Each number is 128 + 32 x the weight over its row's rms, rounded and kept within 0 to 255. Layers, rows and columns count from 0. The size above them is the row's rms in percent of the matrix's.

# layer 2 attention query, 64x64, rms 0.251, rows 0-52, columns 0-63
size [ 88 115  83  93 125 141 125  96  70  84  94 121  91 128  97  91 109  88 106  84  97  74 140  83 118 114 107 103 108 123  80 125 111  79 105  90  80  70  88  76 105 100  76 106  83  85 111  84  87  67 110 133 104]
[[104 137 118  57 166 107  88 105 146 125 126 109 146 116  94 126 183 133  94 130 161 139 156 119 114  99 175 132 165 100 170 151 136 151  36 151  84  48 169 129 103 147 139 139 132 102 181 121 144  95 115 101 121  64 147 104  65 172 119 142  99 139 143 111]
 [152 188 136 143  52 125  96  92 150  91 132 143 108 111 152  81 117  89 190 129  89 120 110  79 132 179 111  85 128 139 137 126 143 115  90  77 127  76 128 102 116 190 136 153 193 125 127 137  76 171 130 142 133 155 101  91 197 140 173 126  95 130 148 126]
 [205 139 164 116  86 172 138 158 113 121 167 215 136 147 124 141 101 126 106 137 112  79 135 137 156 146  87 196 113 149 140 150 149 141 199 125 146 173 121 118 158 122  90  88 118 133 146 126 101 121 101  95 131 197  79 127 138  80 107 173 145  89  91 129]
 [ 69 117  90 124 102 127  98 106 167 133  51 101 122 108 101 139 115 124 134  72 131 176 139 122  93 101 139  67 173 169 136 137 182 130 107 131 100 112 154 103  98 150 174 170 111 130  91 116 151 111 110 102 124  83 171  74  83 183 163 137 147 103 193 150]
 [157 123 132  98  88 190  98 127 121 123 186 142 146 115  99 110 146  80  90 109 168 175 105  87 162  73 150 143 100  90 145 195 130  66 153  79 134  72  80 105 125 124 160 107 136 166 205 121 146 109  71 139 137 119 115 138 113 133 148 150  91 114 145 120]
 [ 72  79 105 107 162  91  76 105 172 139  75 126 111 140  80 142 161 142 161 131 141 133 111 121  96 129 131 114 194 128 137 109 135 141  57 136 120  99 169 144 106 132 196 162 120 101 115 131 148 107  98 144 122  82 197 101  88 145 129  51 171 121 111 163]
 [130  93 171 127 176  97 154 140 128 120 128 124 154 198 128 117  76 185 130 153 107  91 158 171 122 174  98 145 207 158 145  87 146 189 135 179  94 183 176 119 102 114  92 172 143  91  87 137 114 171  96 138 105 151 101 132 111 114 105 126 123 153  86 119]
 [139 104 146 168 142  59 135 112 136  58 152 103 120 115 131  58  51 100 111 126  85 117 134 103 100 162  89 133 168 120 105  64 125 134 151 125 143 170 160 111  62  89 114 167 172 145 115 132 108 218 120 125 131 132  76 101 134 129 129 120 155 137 120 116]
 [141 149 158 101  90 127 114  84  90 124  70 150 100 127 144 134 117 146 107 107 151 188 148 137 125  65 117 126  85 108 157 155 140  96  97 174 126 130 133 159 156 129 152 156  84  95 151  67 132 111 103 144  65  70 121 123  76 115  61  87 174  73 168 104]
 [177 101 132 177  64 110 140 142 128 127 149 157  87 128 170  99 154  94 101 117  49 146  95  92 126 109 130 114 166 157 135  72 197 103 114 104 154  93  53 123  51 122 116 111 142 114 156 151  95 159 124 173 131 124 155 114 144 133 115 164  93 160 156 113]
 [179 109 165 166 117 164 170 167 133 156 161 145  70 119 150  82 161 103 147 131 124 143 114 113 134 161 105 168 124 134 134  99 153  68 144 120 129 119 103 116  76 156 124  89 190 157 130 114  87 136 157 113 161 156  67 113 232 126 151 164  84 126  91 118]
 [ 97  95 112  89 156  52 114 111 136  87  76 134 144 145 103 136 113 134 138 130  81 105 131 150 116 145 103 130 196 128 165  91 144 203 100 116 136 116 227 174 124 113 131 180 136  91 107  84 127 152 104 126  59 116 152 140 109 117  99 115 184 122 124 130]
 [ 91 131 132  80 161  67 109  85 163 134 106 150  81 143 130 132 138 150 196 169 132 118 139 159 134 164 156 102 173 112 141 101 124 177  75 108 117 130 211 132 114 174 188 173 113 101 132 141 102  84 134 121 140 122 190 115 120 145 124  84 161 110  91 176]
 [179 154 160 148 101 187 138 141  91 157 189 120 135 128 149 149 132 123  97 153 136 108 161 132 146 116 150 140  66  77 105 152 119 102 171 138 121 177   8 107 102 129 100  79 118 111 129 146 128 120 146 129 158 146 110 119 157 123 135 197  56 120 129 121]
 [ 98 109 117 114 194  75 103 100 120 117  48 113 117 126 108 109 135 153 143 109 162 141 117 135  99 134  92 123 141 164 156 118 141 112  79 127 174 105 163 158  92 127 208 172 151 127 126 115 134 109 163 121 119  59 196 148 133 153 153 110 121  56 137 192]
 [176 151 136 121  69 181 133 154  87 104 143 109 150  91 122 105 134  66 150 104  91 108 110 144 192 162 148 128 139 132 116 171 130 114 159 105 126 100  75  82 155 148 117  95 126 128 146 129 132 106 158 139 174 158  81  73 143  93 162 144  35 126  78  93]
 [145 134 164 156 112 113 167 104 133 117 100 132 155 194 154 118  85 126 123 133  50 119 146 142 117 194 102 116 199 177 161  73 162 178 120 183 119 166 128 123 127 129  96 128 142 121 145 144  92 179 130 196 139 164 144 126 145 126 140 105 142 207 126 105]
 [164  97 126  77 106 150  80 162 103 103 159 119 137 144  98 102 190 102  97 108 176 132 118 125 147  81 201 130 123  89 134 202 122  99 131 105  73 123 149  89 181 141 190 142  91 144 190 122 161 116 119 101 143  80  97 152  96 113 147  98 116 108 152 145]
 [ 78 147 115  92 162 123 100  73 170 113  89  98 149 121 115 108 123 102 137 123 136 155 102 147 111 150  96 162 205 171 171 159 119 171  91 106 188 133 172 197  67 128 169 178 143 121 140 113 153  89 115 136 145 138 191 113  82 132 143 127 121  89 120 154]
 [107 131 134  69 109 128 139  94 102 158  63 133  83 150 124 125 195 123 169  99 146 136  93 123 131 123 104 158  92 128 147 157 120  92  63 140  93  81 145 179 108 163 181 160 133  87 158 111 115  75 132 116 148  63 144 150  93 141 177  97  92 123 125 190]
 [175  97 124 141 122 188 118 122  74 133 183 150 116 167  91 145 175 102  33 124 108 143 141 158 134  52 106 179 123 102 187 131 154 117 153 184 137 146 105 134 126 127 169 125  96 145 176  91 179 170 112 132  96 101 139 131 123 143 100 106 141 117 137 160]
 [155  91 103 115 109 133 153 153 117 147 132 110 101 138 142  29 160 116  65 111  90 165 113 115 149 147 140 139 110 109 174  98 185 119 174 130 120 162 115  65 159 154 135  93 105 157 170 155  97 169  94 158 176 174 153 104 101 146 140  94 129 190 108 165]
 [162 153 141 167 103 178 140 134 110 123 182 143 121 110 132 128 122 112 100 122 136 127  92 128 150 140 131 137  24 110 115 162  84  97 182 117 141 174  41 104 135 125  85  60  80 139 141 173 101 116 157 127 164 170 103 127 171 115 148 153  74 110 124 123]
 [102 134 116 104 154 102 106 139 127 159  55 116 138 130 153 130 127 169 149 121 156 159 167 171 140 117 182 110 180 156 127 125 166 179 165 129 102 165 176 101 207 152 154 167  71 103  75 108 184  86 112 141 105 151 137 124  92 111  80  84 148 128 102 149]
 [ 97  97 143 110 163 127 146 136 143 170  54 118 117 108 100 170 150 128 166  94 140 153 158 101 127 126 164 102 195 154 102 103 160 112 104 127  71  63 193 120 170 124 184 155 141 140 136  95 183  74 114 133 150  77 132 137  78 124 154  86 162 151 136 120]
 [124 130 188 168 132 146 157 135 134 133 150 115 133 133 170 142 109 104 107 153  91  95 134 145 138 193 106 148  90 140  69  70 119 142 142 204 134 185  99 113 135 141  57  85 119  83 121 163 101 107 183 143 153 184 102 116 109 109 144  88 110 190 100 144]
 [133 138 141 127 146 194 138 131 139 158 169 110 166 106  99 123 155 110 101 136 196 147 129  91 139 114 170 128  64 102 102 176  41 132 113 153 162 153 112 163 150 116 126  81 112 142 195 168 149 113 139 153 195 122 170 109  74 129 144 119 159 142 179 110]
 [112  93 120 137 131 139 133 186 142 135 152 114  50  99  95 157 191 139 127 150 173 117 109 143 147 122 169 116 110 106  95 179 108  40 118  95  67 111 129 121  84 135 179 138 136 118 161 153 150  81 129  94 171  95 112 149 131 155 203 164 121 139 121 159]
 [114  99  86 141 195  98 117 123 132 173  98 118 109 140 109 132  68 151 143 133 102  94 126 150  95 122 110 120 169 170 111  79 163 187 123 141 138 175 161 140  83 128  84 162 128 158  60 148 144 149 104 115 118 153 203 138 106 162  92 147 195 138  84 171]
 [150 170 162 121 126 165  96 143  97 105 179 134 132 147 112 126 112 138  76 178 113 108 174 160 123 131 104 173 136 101 123  93 147 115 137 155 142 138  43 102  99 143  41 111 128 132 146 133 133 142  84 112 110 201  99 113 147 125  56 149 124 141  55  90]
 [148 123 105 159  96  54 110 145  88 111 130 121  69 117 101 122 141  97 150 122  67  96  59 131 164 166 109 116 126 154 131  81 166  83 139  85 210 120  94 122 118 144 121 124 141 154 176 171 111  94 170 138 134 131 195 154 159 137 145 106 154 152 105 172]
 [187 188 174 150  86 183  87 137 108 126 193 145 137  97 163 108 136  59  91 117 155 118 136  89 159 107 163 156  42 111 101 174 110  75 127 136 160 113  82 144 136 145  94  95 156 140 170 140 131 115 161 121 133 118  80 132 146 121 109 159 104 124 155 124]
 [ 82 136 160 162 138  91  95 110 138 144  72 114 126 142 150 114 153 153 127 140 133 117 131 122  67 158 134  74 181 164 126  97 135 137  46 136 152  88 108 152  78 139 122 142 125  35 101 153 107  85  56 141  86 100 147  89 104 127 153  72 122 135 137 139]
 [ 90 144 149 102  83 142  78 119 157  92 147 162  86 116 157  95 129 130 118 120  83 117  99 145 109 213  77 134 135 124 175 114 100 136 114 116 174 149  82 119  79  85 139 147 118  56  95 134  64 171 150 156 129 155 162  84 119 101 161 120  68 134 106 131]
 [ 68  98 113 134 204  65 130 129 150 135 133 110 103 138 138 149  64 191 159 168 120 120 130 164 111 161 103 127 176 113 122  77 154 153 119 131 113 147 153 125  97 120  96 152 127 130  18 125 126 143 147 127  92 165 147 124 152 142  91 124 147 153  55 113]
 [ 83 137  66  79 150 107  89 140 126 142 122 153 123  94  92 141 119 121 184 113 170 131 109 122 151  76 157 144 131 123 144 129 110 135 165  65 158  86 215  97 172 156 159 139 108 205  92  97 148  91 162  92 117 136 134 160 138 143  80 125 123  77 102 137]
 [ 94 195 147 122 138 136 110 108 149 134  73 124 134 134 155 138 188 130 195 138 168 133 114 134 133 133 104 148 141 173 145 182 108 117  46 144 126  99 186 199 144 190 155 165 174  78 169 125 130  98 148 133 123 121 106 175 144 128 169 105  90 139 128 145]
 [131 128 126  91 127 132 192 132  91 163  68 125  71 125 153  91 142 144 167 138  79 148 118 175 113 128 118 144  88 132  92  66 144 162 188 114 145 153 112 152 151  74 163 123  77 156 113  71 123 142 120 148 125 139 162 178 193  81  87 131 170 105 102 122]
 [129 112 100  78 137 111 113  84 155 116  97 150 203 125 161 135 105 113 166 118 131 115 144 110 113 115  83 120 159 139 141 128 153 200 148  75 129 102 222 170 179 122 148 169 126 154  72 106 131 144 136  88  73 141 109 146 145  69 113 116 140  70 116 157]
 [152 133  90 138 111 104 150 148  73  78 152 118 168 157  72 111  98 133 114 135  59 145 114 115 162  66 106 125 170  76 172 137 127 148 152  94 128 140 126 110 137 118 121 131  94 162 144 150 110 235  91 112 132  90 152 116 121 177 113 135 132  88 154  62]
 [167 114 110 129 102 177  70 159 160  83 225 150 120  96 100 160 141 101  87 151 161  75  93 129 156 163 136 130 112 108 115 185 123  79 156  88 124 129  94  94 139 137 112  96 129 156 141 185 133 117 151 101 181 187 112 115 137 112 165 145 113 158 105 164]
 [170 137 155  82 117 123  95  87 102 136  51 145 118 109 133  97 170 103 155  82 140 169 128 127 133 126 166 102 165 152 163 139 152 149  95 128 143 101 126 148 144 108 212 177 128  96 166  91 146 105 148 154 116  44 176  96 115  79 142 100 119 101 175 153]
 [156 197 168 153  76 171 138 151  95 102 121 133 106 105 150 141  92 121 183 140 116 144 140 190 132 127 151 131 147 130  89 117 131 100 163  73  84 129  79 106 112 124 123 181 109 148 123  97 171 154 117 111 139 153  62 139 209 116 102 178 100 105 103  74]
 [173 129  90 124  84 183 110 134 110 118 156 106 128  70 115 123 185 100  91 124 149 146 133 109 123 116 150 124  79 111 133 185  84  92 141 117 158 113  28 108 119 140 150  89 117 142 173 178 130 128 168 115 186 109 154  99 117 146 185 177  99 106 166 107]
 [106 144 135 149 143 132 170 171 107  97 143 116 120 143 136 151  96 118 116 184  71 112 155 183 157 119 102 189 145 109  94  95  70 164 152 125 138 154 141 148  85  90  74 135 131 110 124 106 133 180 136 169 104 173 116 188 136 125  74 173 146 159 103  49]
 [154 170 157 135 107  83 130 141 141  71 173 149 158 139 186  77 110 114 117 146 103  83 105 107 104 196  95 162 120 123 141  82 167 149 119 145 184 128 129 100 100 107  36 111 134 116 119 169 100 200 130 138 135 152  68 103 144 106 139 116 113 168 124 107]
 [162 144 148 141 106 171 165 155 110 145 134 115 135 146 163  77 130 146 169 125  69 161 125 149 166 153 129 107 123 156 116  84 154 148 179 122  89 152  99  50 200 159 107 132  85 138 107 161  99 180 133 145 164 178 139 132 142 126  95  78  55 158  96 117]
 [133  73 102 149 170 126 166 157 154 162 138 137 136 147 158 133 155 155 122 143 119 117 150 141  88  74 108 134 112 153  90  86  82 186 128 172 130 173  90 141 111 100  41  54 113  89  92 153 116 126 121  73  88 151 112 152 142 110  73 156 144 115 110  81]
 [135 106 152 136 112 139 133 120 173 114 140  69 173 157 136 155 194  89 143 186 140 139 130 114 114 200 147 112 143 117  76 137  96 135  79 138 107 105  45 147 109 147  90  99 143 101 125 163 114  97 162 168 159 148 117  99 127 104 178  93  94 194 166 103]
 [133  94  83  91  93 142 101 140 129 169 122 153  94 147 125 139 222 125 147 106 132 151 101 136 170 137 120 155  75  92 159 213 123 107 105  93 139 145 133 133 165 168 159 115 112 122 129 123 115  66 183 126 134 121 198 143 106 122 174 109 150 113 110 200]
 [158  97  93 140  92 106  78 119 112 145 144 118 109  94 112 105 162  82  65  85 152 127 109  72 115  82 196  87 106 133 124 145 123  66 113  71  98  64  90 114 119 135 177  94 149 148 190 143 142  67 116 133 142  89 125 131 108 133 139 116 112 155 158 163]
 [126  68 106  87 170  97 157  80 129 114  74 122 154 158 111 153  86 124 142 102 120  94  97 124 116 118  78 124 185 156 140 131 160 181 118  93 110 126 225 206 141 137 144 152 141 151 109  79 137  96 113 130 113 150 125 167 120  69 121 124 154  90 104 159]
 [159 129 157 186  70 144 115 143 112  96 170 140 154 103 146 114 150  84  53 137 120  99 129  95 146 120 157 118  88 101 116 173 135  70 109 162 169  86  80 145 113 132 113  68 166  97 167 136  97 135 117 161 115 100  58  56 147 136 161 145 101 146 143 139]]
# layer 2 attention key, 64x64, rms 0.207, rows 0-51, columns 0-63
size [107 100 109 103 141 112 103 103  69  90  98  97  89 112 104  84  97 101 101  78 107  77 158  73 105 118 110  95 135 118  88 110  94  80  92  95  91  91  87  71 115 112  83  77  83  75  97 102  85  73 126 103]
[[122  83 130 186 183 118 119 122 180 116  83 115 149 136  94 123  92 132 116 143 173 173  81 110 143 141  93  90 103 180  93 130  86 177 180  84 138 183 129 169 148  94 141 117 142 115  77 105 146 139 119 149 124 123 153 145 189 116 156  76 164 108 178 169]
 [102  58  75 129 149 155 107 114 120 164 108 122 122 163 145 148 139 147  72 120 168 160  86 145 109  72 145 161 124 128 150 115 112 102 154  97 146 134 128 135 145 108 164 154  87 185 145  92 162  65  70 121 139 139 168 193  72  83 113 111 133 137 114 197]
 [133 135 118 159 108 109 157 114 117 134 143  63 108  98 201 138 151 103 131  97  92 109 129  96 143 141 114 127 138  98  98 159 182  97  87 159 156 120  90 103 111 122 164 155 151 153 189 134 119 125 185 150 238 106 176 109  82 134 150 138 117 165 158  81]
 [103 104 122  74 171 129 124  77 131  57  72 112 113 156  87  93 120 102 131 179 130 121 109 116 152 142  99 156 103 103 121 110  30 152 118 117 112 125 145 175 136 129  64 137 129  96 130 100  74 133 102 141 111 145 155 172 116  95 105 112  98 167  51 121]
 [116 140 123  98 157  67  97 112 155 118  91 140  85 106 116 127 107 133 129  79 108 134  83 156 132 161 151 148 151 206 130 143 174 135 115  98 141 173 170 160 153 173 198 152 123 127 133 160 149  89 187  87 137  87 171 114 121 159 103  82 193 110 153 165]
 [ 90 134 113 101 159  65 135 100 149  79  93 172 118  97 163 107  57 120 141 142 137 133 145 143 104 104 138  92 112 134 131  56 103 186 144  96 146 117 183 156 107  75 136 135 108 137  80  63 127 180 160 152  78 174 130 155 145  90  90 151 119 100 152 125]
 [119 134 101 164 128 137 149 132 115 152 142 141 120  66 168 174 123 121 160 196 144  92 148 126 137 101  92  84  60  65  99 105  92 148 167 125 170  99  88 111 130  91  73  76 130 143 105  96 130 118 176 154 145 178 153 126 153 124 140 215 111 128 103 115]
 [130 124 121 108 102 140 155 109  94 173 153 145 136 124 142 240 157 134 125 128 151  72 116 123 121 114 105 141  88  61 141 186 150  98 112 123 172 151 101 177 153 170  94  86 104 119 127 137 106  44  92 134 148 181 134 151  98 124 115 179 113 118 101 143]
 [ 91  94 129 102 164 109 144 185 154  96 103 122  94  95  98 143 118 118 130 112  75  80 129 130 156 155  96 145 180 119 107  72 155 163 108  98 108  73 152  66 125 128 145 111 168 150  92 107 122 110 151 146 225 129 113 157 126 150 179 135  72 142  74 133]
 [ 83 164  71 102 153 145 125 120 122 118 102  88 160  89 126 122 118 197 190 126 158 138 129 109 137 137  99 143  77 114 181 235 127 147 114 146 128 157 179 119 141 134 138 136 126 105 109 143 168 152 150 113 166 110 188 146  61 167 173 116 100 134 112 123]
 [ 91 126  66 117 141 164  69  98 117 166 140  91 156 143 146 155 122 168 107 111 165 126 101 112  96 104 125 145 112 127 132 181 160 124  76 120 133 133 104  77 157 161 171 189 117  99 115 150  98  71  94  72 162 117 211 122  57 137 125 132 141 105 143 151]
 [155 115 126 172 177 146 170 143 139 121 121  92 158 128 114 140 136 110 128 169 233 152 157 103 116  87 111  90  66 122 100 144  78 169 202 141 127 172 119 143 136  86  94  85  91 178 110 132 175 149 136 153 161 155  87 119 159 102 146 133 112 107 144 150]
 [126 111 129 218 158 115 164 146 137 133 133 128 153 114 155 143  98 129  95 143 162 100 127 122  89 122 108  62 120 160 101 112 109 128 128  93 145 113 165 137 151  63 116 104  92 155  96  86 166 171 100 182  97 216  85 186 128  82 119 114 114 141 174 143]
 [109 150  86 114  53 121 114 139 117  82 128 135 104  81 120 121 131 109 135  72  71  70  64  98 145 160  78 183 164 141  98 172  94  63  89 144 140  88 121 109 107 108 114 123 122 100 147 154 105 104 150  89 135  79 122 113 108 111 119 115 125 113  77  69]
 [ 84 122 134 104 172 108 121 114 179 133 141 154 175 144  72 141 137 116 142 166 169 154 160 143 119 123 156 102 134 102 148 112  96 188 171  96  60 115 202 113 153 110 151 133  86 127  98 111 181 166  72 166  64 159 106 155 120 143  93 112 177 152 134 117]
 [125 130 138 145 108 133  84 114 133 143 189 116 131 141 135 167 144 149  89  80 143 115 125 117  79 111 129 157  76 119 153 192 104 132 104 163 168 179 159 142 153  99 158 128 104 128 148 182 154 133 166  88  95  50 164 131 118 200 105 117 207  87 141 146]
 [140 150 152 129 100 148 132 139 123 114 165 118  47  90 199 112 124 174 127 190 122  83 102 142 167  98 133 154  99  77 104 104 108  83 125 111 128  93  79  97  79 142  69 133 163 110 103 113 135 120 137 110 180 135 149 165 141 129 136 190  69 147  77 136]
 [110 141 121 167 110 122  90  75 189 121 140 139 129  95 117 178 101  57 133  81 153 163  91 112 117 120  71 114 132 166  93 178 109 141 130 100 148 113 151 151 103 119 126 106  90 159 150 175 178 104 193  92 136 101 134 119 161 179 122 114 173  85 192 129]
 [118  55 106 126 168  81 126 130 134 116 111 113 129 116 131 119 158 128 104 145 205 150 134 114  87  83 176  76  53 122 102 108 109 146 127 129 124  97 170 132 209 106 144 110 113 141  56 117 112 178 120 106  62 112 112  94 128 162 111 131 166 163 158 141]
 [101 131 139 136 150 102  89 125 173 103 110 174 130 100 121 103 100 171 130 132 129 168 103 140 109 139 162  71 212 166 191  83 155 147  83  55 149  85 189  87 171  94 156 145 153 110  96 127 120 133 104 160 117 125 133 107 186 141 131 118 167 135 148 100]
 [118 130  95  57 135 114 128 153 168 110  72 160  97  85 154 148 142 175 223  89 192 137 116  81 125 128 141 123 155 131 106 128 130 120  93  99 145  96 145 103 186 175 147 125 154 158 138 132  84 133 158  92 196 132 132 124 162 119 120 143 127  72 152  91]
 [154 118 139  99 137 129 149 103 125 130  94 135 123 145 170 182 175 158 188 115 120  89  85 170 131 139  95 142 162 159  96 171 111 124  96  77 143 106  89 175 201 162 124 158 121  98 131 139 117  81 177  94 131  85 130 138 195  88 144  59  92 122 134 104]
 [157 171 182 118  91 164 125 146 119 171 156 128 116 143 160 152 157 129 135  90 101 121 147 134 149 117 153 189 192 123 100 156 171  60  87 146 110 108 127 109 108 181 170 179 140 126 165 156 146  95 119  70 150  57  97 140 129 134  85 117 170 134 146  74]
 [132  90 153 137 155 156 184 173 133 124 139 144 159 147  81 171 169 108 120 137 115  77 165 166 169 125  45 169 102 112 132 155  62 135 128 149 177 143 114 170 110  73 101 110 156 148 148 125 121 146 181 133 119  95  83 138 145 145 188 176  96  97 104 130]
 [131 130 157 130 181  70 116 104 123  97 101 155 140 158 104 114  81 175 115 176 107 111 144 159 128 154 112 112 119 122 185  90 123 175 129 120 188 204 134 175  94 151  94 149 157  82 102 114  72 141 117 168 104 157 174 128 142 112 110 162 119 101 108 205]
 [168 175 146 114  38 161 147 136  96 123 169 131 126 126 146 137 139 142 146 116  78  76 128 134 134 110  99 176 127  99 141 145 166  37 107 101 154 134  65 129  92 141 100 129 132 149 124 140  91 170 112 111 172 140 120 175 188 139 115 199 106 112 107  93]
 [142 127 147 103 109  50 110 100 154  88 129 137  92 120 120 151  92 115 119 102 107 141 109 163 134 135 180 106 165 159 130 107 232  98 133  73  95 105 154 161 111 167 181 135 154 148  63 104 134 146 160 108  77 121 103 123 176 158 116 100 156 123 161 172]
 [159 170 137 168 128 114 101  87 107 150  95 133 195 144 111 112 134  69 145  81 102 168 119 101 123 130 109 116 156 192 128 168 102 190 124 154 141 139 164 154 175 130  95 144  75  90 142 147  86 118 116 113  69  94 145 102 137  94  66  73 153 100 165 106]
 [120 131 135 166  74 138 182 130  99  87 135 130 159 138 206 115 160 119 132 148  91 122 153 112 123 168 124 111 104  95 135  83 111 136 135 186 119 109 122 127 168  83 106 111 129  97 143 101  61 169 156 181  82 179  98 106 108  71 161 121 105 204 100 104]
 [153 104 119 105  61 133 152 130 103 146 140 107 132 107 183 108 129 100 139  60 111  84  91  55 126 123  96 112  44  67  85 152 118  90 154 133 130 128  93  97 177 114 157 110 129 144 119 124  86 128 153 103 171  85  78 138 107  99 147 149 105  90 168 104]
 [173 182 143 128  71 196 147  91  97 180 155 126 180 120 163 137 128 149 171  92 119 100 146  96  72 125 127 113 148  79 162 202 149 115 107 119  89 127 115 128 124 156 185 140  70 111 130 143 156 119  93 149 133  91  86 110 116 141 133 134  65 106 154  90]
 [113 109 117 132  36 134 110 128 133 112 135 120 143 128 101 167 130 105 102  31  51 146  74 135 143 140 110 176 180 174 148 153 187  89 122 113 106 133 118 128  97 135 183 121 113 144 153 160 139  99 147  87 147  97 157 107 108 194 151 142 154 130 104 130]
 [150  67  96  79 164 152 126  86 130 150 137 160 144 111  87 109 105 107 140 130 159 151 128 161 175  88 150 138  99 129 153 162  66 138 207  92 112 165 151  87 120  71  88 109 117 164  79 127 116 145 120 100 127 101 116 209 121  98 116 175  91 108 103 149]
 [131 147 119 108 167 133 172  94 152 100 106 125 146 102 209 135 131 142 142 179 201 138 140 140 132  47 180 134 145 153  62 147 132 124 121 127 122  72 189  95 169 123 122 145 120 202 122 121 145 115  95  88 150 102 116 186 130  80 141 133 116 135 154 130]
 [147 169 145 182 111 218 170 166  77 167 126 156 168 131 155 128 137 117 147 157 122  85 176  91 128 123 115 141 107 149 104 102  61 165 144 210 154 153 102 121 144 125 109 137 132  85 166 120 102 153 110 146 109 179 109 143 121  79 123 190  98 119 112 114]
 [ 92 101 138 144 163 129 145  94 148 123  66  74 134 188 133  79 126 138 115 176 144 166 162 127  64 145 104  88  93 151 100  79 119 149  82 124  99 181 119 134 132 144 182 141 113 131 136  99 133 148 100 155  71 167  78  76 108 106 125  93 180 132 179 124]
 [132  63 113 114 146 157  96 155 149 155 154 146 187 141 103 104 167 132  88 122 163 224 151 157 126  99 148 112 127 132 148 101 129 175 187 107 139 101 107  92 179  72 156 115 115 179  67 117 138 164 116 112 102  97 144 132 158 174 136 142 148 103 182 141]
 [132 113 117 184 162  76 153 186 166 126 185 110 150 139 151 119 147 159 102 155 147 119 156 112 107 109 206  81 122 119 108 147 141 105  94 133  86 121 166  89 111 146  70 117 155 103 141 204 104 141 105 122 141 136  74 126  84 115 156 124 111 197 184 107]
 [ 90  99  81 160 161 112 122 165 139 123 144 112 148 158  70 126 154 114 104 183 201 150 172 149 129  87 168  66  71 121 147  91  76 122 164 139 137 154 123 106 119  73 130 115 110 149 186 127 164 161 110 141  96 185 173 135  98 152 133 127 107 147 132 179]
 [178  89 151 141  90 162 125  77 117 171 130 149 106 125 166 185 150 100 153  87 133 106 141  93 112 199 111  95 128 108 125 162 147 120 144 182 146  95  66 150 155 180 147 104 138 125 174 110 212 119 192 175 139 160 126 139 145 107 144 119 104 112 157 152]
 [157 181 117 128  67 107 142 102  96 154  92 113 142 109 172 117 139  62 165  64  95 169 118  92 124  98 118 137 150 166 123 158 150 117 127 139 143 102 138 166 145 127 196 148  89 167 175 119 113 140 152 100 108  62 157 118 142 140  95 119 150  81 202  85]
 [ 85 113 100 112 210  81 120 133 192  96 133 138 136 102  80 170 110 172 121 171 196 138 131 144 134  83 142 117 124 107 149 156  92 176 131  87 124 128 238 120 114  86 138 123 119 137  94 144 160 129 137 140 137 102 142 185 120 155 149 118 128 104 108 165]
 [143 105 142 186 105 138 137 154 134 153 188 110 127 165 119 134 185  85 122 141 108 114 109  73 156 147 100 159  96 112 114 183  84 114  98 208 129 134 190  96 142 161  97 138 142 110 183 217 112 126 134 127 152  89 117 177  94 136 147 138 141 170 143 138]
 [ 90 180 149  86 119 106 136 100 176 124 143 105 139 167 132  91 149 112 155  91 131 121  80 133 147 181 152 161 184 159  97 200 161 130  72 143 117 114 180 132 148 153 138 139 132 122 127 140 119 117  81 132  97  83 133 110 114 154 114  13 158 154 141 104]
 [150 141 139 149 103 129 156 146 106 152 157  66 167  91 186 122 166 126 105 104 163  94 149 104  92 116  99 140  53 120 102 186 155 101 124 191 148 125 102  98 141 128  74  79 121 141  83 160 143 137 142  90 151 119  52  92  90  89 166 143 121  90 145 134]
 [143 129 112 129 103 217 144  96  84 175 180 108  93 146 176 128 108 122 149 140 136 135 135 144 142  87 119 101  85 100 149 151 158  88 161 126  84 131  79  65 128 142 141 155 119 133 123 132 183  89 112 100 162 138 185 204 151 119 125 170  73 128  85 119]
 [109 125 129 123  81 125 115 109 116 139 150 175 131 155 157 180 110 154 146 146  58  80 124 152 106 131  99 155 143  95 156 137 140  41 100 113 161  73 101 149  91 151 100 158 195 124 180 142 106 115 105 125  81  97 129 206 165 125 179 154 118 156 151 137]
 [133 135 116 110 115 193 146 177 113 158 188  93 158 126 133 116 157 128 135 132 159 121 155 129 173 174 111 155 110 101  97 224 172  77 154 174 132 141  77 102  97  90  95 121 163 125 148 144 126 131 165 122 178 129 152 135  79 149 196 160 111 160 124  94]
 [119 174  90 107 122 131 101 124 126 145 139 146 107  85 116  68  31 144 108 122 167 109  96 120 124  77 147 140  71 126 169 150 139 105 142 106 187 138 146 153  53 134 124 156 153 121  65 127 151 157  89 105 122 104 144  99 139 178 100 186 149  79 144 153]
 [100 178 144 144 150 137 126 114 157  82  92 124 184  96 147 128 110 100 133 113 173 154 150 144 100 106 135  98 214 190 134  99 118 145  96 131 134  34 167 121 133  80 172 195 119 122 157  98 177 147 138 143 115 108 112  92 116 120 156 104  78 113 159 124]
 [ 99 120 115 112 159  66 106  89 168 135  75 140 146 125  74 133 126 150 174 121 128 180  79 168 137 144 106 125 149 170 168 154 102 202 117  75 146 172 176 181 134 118 161 105  86 108 108 128 146 119 137 139  96 108 163  80 133 177 130  66 164 103 146 143]
 [122 140 102 195 144 121  97 185 112 139 136 100 113  95 116 106 161 132 139 182 207 158 185 102 103 117 163  49  86 113 159  78  98 110 150 132 149 122 107  84 139 120 137 124 132 135 142 144 136 183 154 125 131 163 134  55 137 194 120 174 130 158 154 138]]